Weights of a small GPT-style language model, trained from scratch on English Wikipedia: learned positions.
Each number is 500 + 40 x the weight over its row's rms, rounded and kept within 0 to 999. Layers, rows and columns count from 0. Numbers have three digits each. The size before them is the row's rms in percent of the matrix's.

# down: layer 7 MLP down (transposed), 384x128, rms 0.138, rows 129-228, columns 0-63
# up: layer 7 MLP up, 384x128, rms 0.155, rows 130-229, columns 0-63
down129 115:517508578507486533513475515534508478486511542542391487526546569538537515480515542559526501485459567524487448467460565424475496500463530551374529541470480499535531400526524527538454448528508479
up130 098:487523515472462472450531474539455507426427509453555430419488493455496562497517498483488511450473525501415458506552515576583544494546517464503536518526514527510545547565532465521438455478456462
down130 092:469521521418513517512517476524488472475508453462506513532501532463515505452441441452456548592491559476580528459481491417493505450490538479498536534582525511530553544484539579509521532523447502
up131 088:547517524511481429508493489515592543530540424509498535440534554507513528504494500508509495483502430468414455459487531533525409550567515501453501541474460545451536500455533518513439453479436524
down131 093:451497489558523509486533545532452559508427462480463435466473519502499614518533530450424437440535529550402500477530502601509545448509453588507546524566440478486483494525457481519475499534551504
up132 104:546493474535470475559499483443470542489517501558563514443575519584531502519516526590575462503529550520471526501450552523549503503493514365521512505487487437516479501533440485452554502525496514
down132 117:455461449486466437487533480497511528567497439508517483576546510389483494538526488529525568543466433504507529470560500502483536462491497587508499461480512498543468527488499492530440483461504533
up133 096:512548543493494526522506441517504489457458605488499467455432563434571519452503605473502515475449546479485545432519507531526531494476452485517501532583502513491503441587608582485508464507496527
down133 090:443541541390443498471526498521530557495489485536504542523585499435508559468462496559568504511507468529592397513451430447441499524494455550480570514529550448501534501467527446534528469489451518
up134 096:483541440473526493503493505518486471475532487598431528525538526475488493444533486496551519508470442508467463442484470543533553584472561473457518431521503386446493468520496572457481489516477506
down134 095:502456466437495511511524496508514543519538452493498486512492485506538441525533527496497561496545446550510521608546504477494502460540515464503539513516535471523469544491583483485426526451544526
up135 107:468451460515465478497601500492592466516494503546460455493553491525454530421449506496454470516519513478488538418440513412539507528521486531516515441494578531508506446556522474473414491450522503
down135 106:460492532520451497509519435514503525470513543557581510515460494439462444544461498418534466543496472492575543574471508394537430558538511507601468452494558520516524477504534435582474478564558491
up136 110:499442572487609444469464510470529543513469535483557508469529511369495528485481497487499500505499462530450476507468508438488521552551517434421535442447578518511444552511508526544526508525554535
down136 104:457514488450447505555506490547467534569546489483463487448439505498474461553526472567526497470512457529520481497543549454478520471551484459568455566481461573440483501454445499492477495464458526
up137 107:523568464489474496516455481473486481486454500491553508465505549550467476515543542437537493409521503478480524437493493567513503430460545574445467486504477517502527508492460494502480562504452550
down137 101:495519447473581463556471434474497486463463498454527534487473547483499560452437472408524512473459486458453498521430477465486563456520501492509480403490466573399519550544539507537464517491503520
up138 106:546569500423528450558437515500461538530504483499496474508523554473470517449560486500567526459431525509507503481459501510461505507500529440556429572561525471495522580524502534493502510481467515
down138 105:430461497477468542468517477526425459527464493435501460530461545436407498460463524453478496513519437478466504503483502469506505464584525521500403539541490532516510455559464474473482515449495487
up139 089:552502502545409522526496456572467613536486523479423535467508541551553540494504528506524458559548496517499467464552538563566427474550551452492494477504506485478481479498459565472444543561508525
down139 087:508455476463542500496478439506474494547486511443478408456491542534487588447428515436542463526522527470535398437559473590524509462505472443496451562462474443462511556474504517519486490553458501
up140 089:466512531575483479517482555447528556485487481465481550448501487460519482541453504490490476531497533510503479514504458527509492465484460575509434541538538466511491453523423538498540522447561539
down140 092:507555464556570472409509493505578549515501516477548516433511560458437456546466537561519479499522532531430499471513507496512468563510542497503511493474471564569537524501470461507498488484489453
up141 100:501610555556512472464445498506518498498562520464499497441591553439499505547507485429447524479515524556484450463450443507503468456523508520532435460491508471520503454493545530506552506445512489
down141 090:475583555384477524550524505484569468484479502490491542466560527461537424476469544457472421505542454513554415500517504543571554520475476490503488486480444506446536489489558577494492510468510509
up142 114:488509554420525459499525555449475431525487451447516552521473500552499480491532588516468518516463485507475404507549475535486522506478523577474520499500497403525518562439558500488501484544502414
down142 108:524574560451480508483516487429539485483493488510519531542518516418517508526559508498592538470454465472563436536529466511492501512476538506507478437490528437575528479450515469503511493588473502
up143 088:545511508462505453534519543554500575475508478567469496495493553439469517520597498548526501476545509458449498547447522568536480502467569469451446528409487525476488526506482597494497495468508563
down143 089:474528494494430453494461473430510509517488501584414466475535526456448547477622535558602470556533491527483457517525487579533505530489500531521536534428522513536461593546513453483542479547507490
up144 091:518457443513526477528497484456436472539490471453493555462472512487481463524471473576559539507484474417494526507547526463491464509496475418429520471497534475493438504519393476510524523543542511
down144 086:496492520468512493462553511505468533450501473520460568495492408499468497513450533467486497503502524504527563447450545475491597496516519470549437425536437488517547490405510547491501492513516426
up145 108:511517493498448489560484503496454468539497461517476433497563510568529380467514489514458506453438530525483549440516498533496539459469519463417452461502457480471494512522531502515485539525469502
down145 104:435465493452488463550571564425477512512549485611508466466479547526508505447555452505534428509529428538500506521494491471469508534523449499522536456498502564469544494511468535529449589433564509
up146 086:495534534471512546431458507455474498482513496457478561450525557502505520511519641529544484439515510548518520555467489585499471469489522553505487458506493549464519522489530490492473605451460473
down146 085:497529497506635525575512489533469500501526586460548506564442494515512551483515499477488530470554449514485518476491522587524485528500495516540463576553495507460524518504546396500534542524604493
up147 094:461445449499513531468519477467491515529507468472518493455522484505535497478453482483597477536529546514481445534472522512555584469461547567498571523471548484537496550516433495548471549607497522
down147 093:463502502530520473462531511446452482454485530446461484489472448418413446517512389459471501482460512467463474571533516485533510503448432520481495513448473507494405469542488485500534523533560470
up148 104:482537562572565438507506438518478495482508552534552490411478472471553490533522535432539536422480455496483441468550462541441489586468525534500484427463448479534451450453492530511556479517456404
down148 100:492502515536446482477526467557472466507466473506489511443502494524555489498521462551521524502480551447442481463450521451400466403516569552595556487480444533518503548468449555523484542508413450
up149 086:534493500554486522519468483527522474522523412541579503482455543482423569452527564507503545543456522526449483528488532432526471416453510529492432543546487519554463504586557475538455476407533511
down149 089:580476487478497485461595503482494496481547508525490499495459502517533592508524543470486513517515457517574494491485445495482424556487469457497528501513537487509417508476476420521557504486561404
up150 101:550485498579544531509494487550511599564506511527485473506511481510512525533500514432513586438514485514475417484460475550481481503512498539474509616513466432438438478480498534440470535490559449
down150 111:407593430537561492543504478537452447503518526472410575517573455510543616519500519440507550464513511488550520434516518493498442553463506457490508555497470514518508501454576514501529514503485485
up151 085:508501541434564485484521511522487592504556554431467514471519539526533551542531449534515493517500514485484520545485518452528552527488479512476494558516468511462510523506558553534494425439470500
down151 082:495516474474458544486460549485558470439497503473545487493450494551493513541479532466463446524529505512473504458495496494504539469506470540482545397537507452509490528520450499454466435562516495
up152 104:484494457439540478593512506437486577496515489426464492422463480513520523468536453477600552469544488503476523488481448520488534512498571473528493517525458487472457518502525559446546448540482445
down152 103:529538613438502482567471472550447447552456464475536486528488545492461472529519532529495429484441528492537430471479535539553493500463502456535467461450502504482429491477519552512477482489528451
up153 094:533492545505537489505503483486489467523470621517447451517571517518505499542561493513480525595476545525529446509521453544478457509511464482404498512530479487517438491555424516514567470441495426
down153 094:523536458529528398536510503514528504448469486495555433503527505543482489448572447483510514465494475499522517456515465449581480468450464450491486533489464540483533448523507500430488475481490560
up154 096:538515512437526561543483432503458457542445466476481547442487524444457474473526512473526572480569506500498488439491542446443535550474475538583453510471481475512477513494588535405517448503506499
down154 088:547507536544511526470468518527460485427435526488432514531534528568516441489526547467476572486497529503441524526459536516518467470444431525450511501478572492490569479590511518536504440509456489
up155 097:545500530459531434501516537435508476510532568539518482548488466520488503449515516518529509447587478465571500521474460487541495431522429503489523458525493470510582489570475466535519478472450449
down155 084:485489527458516498433472516451456494500472474521478440466471523607542539458505513415446524478508492542496492503529509508481503505453562533458564523451432520548462498420517502426538498528412597
up156 083:539472614440424515554473508464545550563491498433503454471425522480491459547519445505587500453488527532517495578432457499482498488561483576492470485488433499471524512508403485499518439517511469
down156 088:535521585472501538519476544510553586475595486506541484531555527516475437539507456570526552489537482596539500509501526495467397529544546554502510438531496443483501523529559476506491472482442515
up157 095:448466484522493530465524522530492463521551546505480445469525579532573526501443540501472586471489506481459501554527515502601484467544530467376464513509588515461527517484519526503534549441478500
down157 085:492401490506500558483497501505414540480451563522503451469500444456576497530548481461508510527483512555525533548533466540431507562547516511536531427519509486554521455409551453500551548543520461
up158 095:466543483571499509504462506497497546523506525527407495453491457496506453418498530475528554570433439504513477448536505522529508473510495437510583451523532434426506539468537458547468540482487429
down158 099:555511520460453509467453503560512513467441474505484491516490510464460563503487544466483441396527557524465487457497491524469492515538528456480514583536553516479535493509392460437571547520480557
up159 100:525445484483526574544475540492523566478479487458562474477494506547502506553465508499495528510522485477524464453530499507529585501539564568534559557453477489470462477549563507442476538522458454
down159 094:490529458435517429498462523592556521485463480443501595481625547535530541459505479447532509502517483527491515588501496510450503491486541533548509533518504531568545485523526541466454563471430505
up160 097:444548534501448450483509463457516533486516472480481515494529538537487564423459538571507530539468575524517442480416512548417499543440473513488507459457476527490442502539505522541487465459498651
down160 090:423500467562539478382482502440540531536553473506585499467471468495466535475476465471511558530530502478458516552503521465622519510534556587470529504512497510453502491512521487519503494506521492
up161 124:465407487582520444490453516476434512495493531556506465566467546432493473445495447536566523539431505450443499512530526483516537556509528460436550424536543491459565552448472533523489493578463510
down161 121:482480542504504414463534479489529487446490433450531498573463443467526532484494458521551492395553502505509511551541496534496520542512578517496497439440511517485538545483475471486544539572548544
up162 096:483485520489467510471494474500506540470510492462477466522516453506506485430490412498496599541476479495445521462482432486531484477546535450465535572517488558384533528525530533488451499519537517
down162 099:455472433455470432510526451494526462432444526478538507528539461472517497434486467508416554510484557482471473515607534549462542512555555538556534512565453556479554556516495517479531455576456583
up163 100:535502398514536469483524490511406482446557518556543462530516519491447478511538488462490517470491476430485526475522447542583445520511483430454500507506502449518539530477493576420582489570484480
down163 109:433485470522456488514490472620513562461530531543464454485478514524516438540502472484504555559460438560473561494507539446531499542501485477474427493494540514470482555525499468562498514427534480
up164 085:473497505501497530423483462486524518525478419459531487569481524541500524488489514534524507543478456439483459534397538507500439472447456449508437505440509482458449536485464567518461503452464529
down164 090:553518506527514494510507493413377477521555524460503479467578536524487444516513540517576568533472420511539475487556463506478485489549499561541478516427448531499463530514478615541472451555545569
up165 110:451544585508495449498445463490553496509552488544530530537538512486450583471497436422440498544554503537487551452570447536509477498483508552519493490384507434429408486551550565454487425481520542
down165 111:448456487485503558476553509465482522517460456504424536598434605560573500481434504422486448446525523479537460437495438519457417494478497537527454442512508527438524522418473542430513484473530444
up166 096:460533482525523553454501549495547383507493476497514470449503547469483469561492516517484437459513496517490474495499459467499547499514487511461546455458445451534571516448458464515421438492508494
down166 088:520470498446587482522495501484540480478469557473509516546570497515559594511416489528476569434457583505506544476496503545504502545453409423478501482446520490469555454490464451591570529440511497
up167 098:447491541465465465518528455453409505431450511481500472542534492503451510462595405493448523509470484459500454502525522449478518552500583479415506519549459543458450532473483490511506502422441465
down167 097:518532500466486467587572410516522475444469511504535442509518484482515501488568453564520539521520503498497488529534523467488535524496522490549414510479528518480518502521491465498467436449526490
up168 099:521470496501488534538466569480481541585606511444499569527598508479428531491480435444405533519470525509419509545500473504528510409563514527500493527461488505536509486556458518551488539502601431
down168 102:394500454499509546528491408499515478516444483533452538546438504500566579516551516455482465512494448485560521448543485513442556542471510462454451490518547500490484503481448485526464471490451522
up169 093:508545494508505486509449517500514471469446583561515567423505451557502466391469601461524480467445505504521528509506509519482502581506464496485515532536516464543468454486525490506468475496528538
down169 092:483561462524510467490487541454526517534532534506449463539457423593525505558556481534516538478484556553489520509445491463590459536513496527432508558465505469498552494528563457530569505440579555
up170 092:506545536508542483460504519535461513484504455490464452477553436502555517516469437499556490500460511501483457494483492390557498494507520522517512545433486530536475462462410417445515509477476491
down170 096:465452515515606491489531497544552543486563578451513532454496489504484498468517519456510491518485482466542458527494513460528491529469498549438552519532446466471516559485458498533473441534510500
up171 093:513428483534568519550469522518468475453491536429550467537564561508467479552515454493450483511593509487464595459557487539543504510541494544483479415507456403508544472466424503477539453505533504
down171 094:466438524541490533573453500532520508440572541466514561481476477519453543567513489571566522520533454525554546521551487524431514480511579528496582541509454499536509458493514543547583524559541489
up172 086:544549545444482479506572517456429495550556529520493536479494516518492439514460528523517456475416517532470521454464542534481474524528514576543456462493514534534463533531495528469473525525512497
down172 090:484488515487565481519489474531552470547482546466482568495523512481503529517546535510536491506496537540540447478499535544464438487416586505567475530507493527478514532476532519497498494475524473
up173 101:573478503507394500489497506496559548498412483487473472449465493552532520536463473511627527478526449522501470505462524580562466491550539504483480560479452466464528514521542518515434505497499479
down173 098:526489556441474525531471503469537486503468531462538460447496407443433436492467487558481529533478558492463500471514521549472482485490482457640435502503516488480517575466472527445477516533411496
up174 107:516531522444519446466537495513567450476498474491529530483524500467498462457583490495503528580423499476436416490491481398540450522559476555463534580548576470498553494504562533583524534514419472
down174 106:490496499570430506461511479528490465569539523511509480479533484524542537516435550519503554525458527530477498493520526501516530436472528398481462506558494477553416539472487548505500497489544488
up175 079:475503509469536569477529485524557490508511479438462548478484571425506483500505512462455532470527517504484514492462386514539431498521584518420520417552460387525496528504506519478496513469591503
down175 076:443560503538537538557531528441570481478508426542497522523524488457526469464504533510493475427481570485509584524448557479435517478445509495482573535531494484444443510562430446550470483473496564
up176 106:577499506518465527460526470505487590435476536492566435493484492510517554533520424546520476544524430528462484437529534506456542513505535496552482442439492508505470474441498516397521491448526541
down176 113:547515473604510488510496460460538505449559551557488529435497486566501426527595485584448589523472501472496523503443518519512571549492423502558548604516492545499499518456485481472496486509527528
up177 093:470596531523476410502496511563522482557497502477476431531508494547488559494433510571543499553450470504484479471451544532423489552542430530483443495529503437435487493514486528511427502571534548
down177 094:556491499509485462525464524538495464508468476517487529520492433539516508500525537482508519459579491545481494456514497389500488442458570462511521471487407460549492503496540484642479536496474600
up178 104:569531519527476532439497485519549463607436478526427480472564575504540487513493451485503497476538455521469434561486510562587463495536662488541536596472471531492522486446469458496461450495506475
down178 102:476556472487508510482570556515538517503408602496557482478505506468571501509453433558502480481513476497454564455469499599517509508458514426531563477452543516442556489496466537470457440567531523
up179 130:461523494494506566485565443492418553427475518460494510513518503513593485489457505566489464525472540454492459559455492513510573474551487516546494497539544482533463471513463495512585477469532527
down179 122:501512508463487499502550507562486473443548484505464496421494514497562535513503511511509446442522548489525490472476448540500486470511493506495523496494535552539463474452543542513527512531554550
up180 103:429516559480557542481426499474482538512528479557520519494487489477487451446484479504471567519467488408515485403480489522491476487507415508509450577516501472482469549516481615495459584510592517
down180 095:529561458476476482518503471513517389490512548483410478425479505522487428499469528521515474534513426450480541468452505430543541559506494495500482527486489504510458563505538440594467468576535483
up181 104:532477520464540524481416481479490540568511475514423493493537579552504440502427594551515489468503517488510483505489478503460502487508516533424474467481464541470501458469397548502497536506506546
down181 101:513539484518515466509444508520492469493495486515537556509534518477530565410472501538508508498512537380530466390433447512495476471523444459512520544488505501583454508466537515513533483479469419
up182 116:556494588530492523465546609524541511536497441419512452514525518461462533566463516496467516547438540442530553496438455514495437499462458565421503505459462592459479454445498554561500522511512512
down182 107:475517540546515485489537507539512486515484545498470572470499522462481474524483519518422499414592468453477491574505398540519510576518533558437499461503484570464503470465516515502541495535529532
up183 113:491486448462500522504484519458557497427460593444552492503564569493534542480447480515516534528473521495468527486504515502534490522545472471454503502409540484537425448493459473533518545610535517
down183 105:529484520487506479589495472439479437542527451510515543557471532563411494441531505457461492477571533483493500569479452462489537474554503512449492534531501429393412546445506471518495522456497448
up184 109:440505493493497451449435457479462462488481511501491485501466486456440526473488522367509545466528510581456545534510462522517497562458553507477461505575533515515595542508506472513495476431527503
down184 103:561552490473482533525490542460488435585499433473482488489459488546471450485459493423395465487572552472523425511499511484485509504423459548486502580541471500468466591494599489515494470473496498
up185 072:497526617501555521497455508497553514470467536458497544498509598450527479573502515507562497495568496502494540509528504469526551538428434532565552478424542464557498536560463514469493573524540553
down185 064:562558592471520503477480557483516518483483458436499523504517584428550444571485477523535521456450540528453525483515472520588502505451528557559541500478488467460524558558424516440494537496527477
up186 077:463520513471575554471543523510499527518501513493503489476482527522527428533500515501481560555535457508480470519524519483546402528500460506426579447498545524574506481404484516498521505520565544
down186 081:532488434528423495478477488472448468505521478508384435514533558473452469487564479478471539450513519472410446458456428538431532426485443537480481477495449534454513518488521492488481454426506547
up187 104:456593563501511532599533516470466488488503486539453489491514443507491448480470457555526474463466555471519497462492502486443526457457519559498514445500497498464554518557475456557516463504485453
down187 107:538487505460499515511418492485538497510524507519527464530473493568418475472547522477533489466472579473453472525463532425526478524504493513427536471471485418528520465454453568489442439429477443
up188 091:550455470425523497494445452524520464535441569421475508466447472488456504462510495492394578515458591512435508367476513477545558453470567530491523480534503484451471546479475475488452489438475475
down188 089:566564553508494518520470559450521490508574449494450508451508460480487477473524445446468453522576521498521479474540525462522484592512507598537494480490482477545562475523502526496508537520489548
up189 089:483462582485460510502615538556499548443612450491521476518509527491470498546525474504504558541554481552476528500472437467573489479456488466446382418485526496512478538562496498481547484472499469
down189 095:536449561552514566493504457531564528548551498473492507493382531538486498541603557431482523530495539550509507473453554512481434498488445504439503463523561501512472470420509481483514409502455471
up190 102:507459425450473465485499515512490534481531511499555588497542499474441485509557468531527518541492516495513453484435502447515483547501579515526468563514522453480486550506493505501443540509500487
down190 106:520557403510503441538544530513558430423472582491496496491465496462468435526518544559574532561495506545493485491458548496488474566484501503499510523483511458528477547426424406545499451495466465
up191 087:429469459518517492514479468424481491487532540467427465534447484503514535507548497536514497527511465522422575564533533454438472456495476490470515449463462494437493504456504437485547562503401469
down191 090:586507587537510470472497504546498498481558461539497473456503454532561521487510537464532560525508598560527490530484480468488506471436490502544472457489574472507527470493547511525532478560548477
up192 093:514545529502456518498435471470478486458500458503548549538522464503520519503484490511466541519418460550486518565446448428571430531491472604508482534459554465527469445540538552473526467480510431
down192 094:511429526448480487558543457551442506537474516480460424449451472504504544555495490525474484533448504490497497479472582477513595495462492472531490507546525462528510503521495557448498436535474439
up193 089:550531432491414552508522486487584520540499420539486552458480513486489467573611506493534526470524556504447520518489539544514498394535469523535507498521523444500509549503524484449476532502460507
down193 091:493496460529488497543528496481478511530521460494419463500552478487487462473495475470478507463524548473545483487498527537536528518518479512499455423479455513553602475488539494425504526536494514
up194 084:479564496641449592482460503530476437505481475530530447547545563510518451517484495523504510539488447525456426488468469472513520406527542526543544484539491459488514497529495467521506425505576501
down194 094:506528529492516472484518467447467452444531402417517517448519516563483496510508511530509482550502516531503516501488467435481592536486495497501496449554491535533502509462483477438475530520445444
up195 095:433526524525436471480528459515476414552468541476484456459526532546507447543596473513473524460535568456473482514513567507562477445461514440516572584457410458451531476526490475481468540504471535
down195 086:580514478512502515454498482502503530556535407507466499592541439492531457457557451448495413548551481477412505486492546535565456532497521540479461513554494525578516552487549511462507519476507508
up196 104:481454537554524518475498502482491522465470503508524546578551515496467509512424523461460542454471510471497456529461513522595456384515457539509488504609496556512422473516480416456509468470582466
down196 095:510542511543539466497473473554468439499498478432520467510620498496532467495480615509439514505498519492463459542484481481456467421414491463600465484581439521481469494538450510505482506511488540
up197 090:526495492551528457526525490488500548490470491474501513414441511553544451541573547488553473426524448453467512523519528460520452488517534476503537583466448571533532471396510498484490488478479565
down197 097:488429462438536517455455505545508565477456485499517499484537481547441471537573538536571457472467552562399548477525534452514506509458568453464413465502483471547506551465520531511516512476528515
up198 088:483505569433438481523469488534480463505535497518481566450514535537539502462554542467495481459505500630520476519507475461517511469447484486444537518545533535542521537579529399540502423416449525
down198 088:479529499503496484583503479434453428455565544472559526484432435526533520455510503510514503492572477451509469500471536520499539472482457527587528559470457512451555506534466509507558440543497523
up199 080:500577531527519517512473467529522517524496531514516451529468473541577457467470494558528432533461460454459515504554538508542485506410516432553505469444539528439504479513446516431519509466452528
down199 079:535541513470508513433473562502464560468507500490559478483474559491573397561465462550543516498450543527516545484474499560543465441470480476493530567422494444504535462562503465530536494449495507
up200 104:473548506567531562572475522521559516531506469432531532503528492499493511569540444466483540494494493514457563460524468437534554482453449515553444535511506477499487531476429518421439494478555501
down200 102:490417514507524479483524515484549487484552518492511435460469515554541535514498580489513515477464538542548522524469437564440473537486499515511487491530459462458481481446531470537449573534522503
up201 099:567573541490404469487496520493530449485503455564536503447457500478454417428408494442503501465492516501447514451411460480529531463512436568524503545511473553549463478563442462484536535476537470
down201 107:530591459452548489498528448526534473567538481497493524478548501440484453529553522531479521549527504368373455562460529483551488506494534513519504465417491506495460515503504539420524526468517499
up202 101:505501490534584491476517484412460523603490511396486502523537464489570512513463525518439571526518567464522468498549456549536495481494510512503447479553478536458566475492514514528583459479507534
down202 096:446480501452517516479480534537568538500515583521486431536541421552557473484434497531470496557500464538467525498571536463492449518551507512517573462495476454545544506508489495512459574477479507
up203 102:503410527462555436548524532499576498511479469456469506455472537502448505419483467484525456439498492529489474496459490534527525532526513511493490531515495508457446472493502557453474522478536501
down203 116:522502533457511451535497487552474535437494538491483441507538515528484469531455524489457481546476457522487422463533489589506440543443472509504500484511452570544445530435451472547498488500484522
up204 099:478533508515536511502554480451510499545542536492541543518467522572501400571513494496441497489510553520497580512483487543501498495478440520507440496514471518453470465522464502485497478421544521
down204 102:510448513537547484554530526453534495476558474491573447447545462478524466509513443485469487494527457498493536482545477563599556590482528417497476453488544475467564459447474474511527526438484463
up205 093:474499469544582467506548508479441509551530447529515492523519529466524498382515511465543495556479508554517507500502533474462558494467471555529526500563503443541480522470527482456480457477449479
down205 093:504451550437536451473607521474446464542515522491513495471516493510465501499537442514514497476528540505554560534458509480566525479493531472468448575534543518482428450551483523447474540506536473
up206 094:510539481439401451505525517471515516521474506551487535500579525514520522476495544537533526550463460482476493466539443485534465475520562494509477392458550540454536477461551599508482490552514492
down206 094:527487429476529510513412529537478568439428499539548559481482536559444542507528506506490463572424521470455573448525467534528568453527432481567533451481513524520421511540504444490514407557529576
up207 110:532459506401490616613360474448486533559493525492509432477511556506496484502509461486458440471515449494496466503463455454564481442466532465532530541518599495486473520613426495489506495510485455
down207 116:526503561510549479479502508574486555582541504594468488481507532498531508533507490483532460487467543461505490497445547485519473522447499493504561550470578517461512584478549624488562450501539517
up208 097:474484474484527475442468507447491479447505480437478511523548543451480518506516553480456488541479506557503521548533431466585463529527509494524461491465481538498499561501563604471464525396526488
down208 095:553571435505534453531506531456466530506519534564485524488518478534466532557490491498477499492546500448534558548460517452477463538511413477493498470478494516565554491482511455477513542485593536
up209 119:577546567484460600490448442532508464547451424454491503510562530505537521504524474536512527436520533523455530496474444456498483447499506544570507550479456540456523510533499419477497524493511437
down209 115:468496515604434540457471520499514499444475530452524490477525504445532443519479474569520507504446491484470543502456548528505495519531526437494458498422421477494569469503555477504460550487517494
up210 099:466477543499488551466513529393494480504476516455491502453493476528548454515464557526480444393484503535505443518467407456487501505488478624430505417531549583511483468496489497486483497501501439
down210 096:525453554486492505442461490501504532520459523537501548541439439475539548501557502513570481531485523521516475569516501500541444472519542494486390442413568459450548525510439507503587514513516522
up211 099:486523484466444478469534535506593467478500478455504512446489517579619522499511527402567435508517534557398522548475507544434501466482498589502542474520522466419532488483500480503434513492484572
down211 105:563503514511526493521509509474493500510489556469508541580466570427425483567499509495485492484473552478529511471538514509510440477556523393509420504499482508499529507520489528537550454560477450
up212 085:501471526599478539503552489496438562457533505516530516506482578519446482491496486478574491469570447525530515452492484447498463503442491469469503479523443410495403510504496479481491463488551497
down212 098:547519476515533526472458480557482499543453512478470475520593498550522515489538489500497584460465483541492486468523512549504452527438556557513511488489491505508448451460474496521556457576527496
up213 094:526462444467457541453484527490491520432444489511525452455495522561502462530506567554506495472517555520473456477575515491455480519533508455445555546453532532501460475461455527468518577477475453
down213 091:437455501512481566529525534498487489513539449522534480477554480417487590550458513501512517551538395483530521501505478484495449467542498461471457482425512495475481474527434545415477545511522537
up214 100:554499595497445525524448503527486496463550538511459428507504523523461560468503474526445543496581467499531463550513529602546464548517461535500465586493529458447490434516504498530454485466548460
down214 097:519524439481495531502495555408414488481419517501494522510423537483520482522481508501529434491485443489489398528552512439424527505514468526515387469546543506483463535476497526517429449496489489
up215 121:564506439522541436478503497542445448480505562456454436602533492524486430466529546458453547479473592461488496494517466499443628532544462467517557469479481520570465588602454425539452478465552506
down215 118:514523513547485482485532492442458557569521452516497489427493429512478472523463471487461524473511522425424534541507481504470588468497480559463559518524468505482450575539489538451453439480502545
up216 087:486461535518466530509438516482546459484541490441460510596436537451500505496497528499531478468499489492458440523520451526526485503543461509455495507395526508472443520513476503534506543546516517
down216 082:540451469524539543489475522524489556527511468468458582457470458481494431469498494504487480461529477471525448469467496538493470536457506432523594585459534523517391465555485460493557528484574553
up217 093:520426519508461460521451480445524525502400542537483488481461561504462467538588567469496494536470554468544435500453467555480553481484477475539487556510539477412468473520530560463448470565532498
down217 098:501551420521503480517546498495474504483629547457526482478514471514496542504461509482544504438476468509452460495498463547521519498465447428457607454535546487554577511453522570491515488578439491
up218 095:455505485495441423516540492573437494493493472428493478527554501538474492493374537496547528453488493502503516546463435526559481539565553492565449484553500463531418517493453471501534497482511517
down218 095:550494462509516559484497541629538537457499527501591475540454494572559503532505508525485581429524593460509442435476488490574505506499488432527465464561540503568611494502442471507556489539505485
up219 132:448393518482541494505502502405517487497513515507487474417446459494514535494537526465487537491417526552454499539513469550510513521424472542565517527518494486523501509529561530464450491528595517
down219 155:468513499493555448511541436481428466442530494496512564448512513543539502481509489510468523505501561575478502490442541525506472442443489484512503552551545476491572525523512498506560459452521531
up220 098:489416502591474493542471475523549508523485462443544534553505506534483457521556559496617493529540469433445467415489488502534515476418577475479529527505493451422484532498495563504489557488531490
down220 101:442482465473415496503429507504513503522547558547503513533548450514598483513496507465491578563495468473582443507487495505467449503503509499551507526426530548493513507546525515484495491507584499
up221 104:487531537476530488500521460437519507496522481470466505472490516540433525459480464536448465553552528435516482510459489517544489518519476485574459521483517491436442499519505407401569555508537557
down221 093:508450460459492484505464483573459498508505507491489469570483528511482505541459533428476512484504510490525504515502396498452570431498474526499522487532520544531460530442547482485436493519504455
up222 084:492447430438524529580564465490526470550489483499532506422501517549563439480506508587539493471546474574475485474462468458521528498565494555479460416488533491533518557587486404558484421455532536
down222 090:489509521560483460424489510504451472464523473506493498494450455518533574525442494451453527508509480465517529527549449552494481518495491531441506462482411489516470425391446502497510538504462547
up223 096:574531500506492491548515441457493521480496552481523462558505560476468453505527543490529484486543476466591476533528515575488498404567496414483458462510541596542482523487441494498497513501487500
down223 107:473490533474446554480485556459460543508516420444577486408492415469499480547421510417492503510492456420459518527543498500458545473509487536487451446486440386485496480512541509493492436453550528
up224 093:533556452478452528532502484548521496533408468499443454492486468523532413441471481509554404561475490546490496496474498503456443457487519534535589420471461498515496476466478520600506521508509484
down224 094:517524583524506525480490513458509473453528561501489455523516466450476496464592451503485515520562441516479481465440473535551462464514501476512601493442534475513514418498463498467562465551529536
up225 091:522516624494516429500559489530527524543525510444587485509475473534497497526556496537499484537475547547529455542602518527538477536490436416535503493417519477489456554492518519517456491540566533
down225 095:538504517417504535468544457436491449475468442525494494524538464445490533508497548488509541532480461575493543532479495467535514449555483549515508436546551516541476466422574484564562432470497474
up226 112:471558498504471426449513561537433450471564519455590529512525528553495475432517505478457517478527592535454531494483521480555564497540446559479459417494506487455556465487528523532517481394497508
down226 114:471499461489527486526480451484489474419526500468508469507468504499486533509553528475463507423554593498514488445524512531477525485407536433501496436484449498501565532486432483524569462471421564
up227 097:457426578508499465487515480455485438492540525508485481518491535399514480530439467436499563461503496481499468461471514552498463475541504511572523468502499497470509508526565589438504465521551494
down227 096:485562428414488509545479457407485407468481435484503523485549476462525524509547526529506449580545449461528537464528496449544590548504473500539511533534555533546510509542555474440490521501438469
up228 081:565569414483479454445485519456510447466558500541494480441492552622504498512515529526593433418462483502521524467521498460578506532488483494468506535478428459503515502514554498442497493452466570
down228 084:526508518424482417483510574459462448526494514489572484430411461547510551443499521554480492480483478517477497481516516449445494563488497507500463439477565517528499487491506507518472530456583567
up229 093:529502511499494539530505531512466512520510522490489432467559463494427483431474457519467495460436499536460562464519495504496500554463480530527435461502504518431530479534472513428482503530526409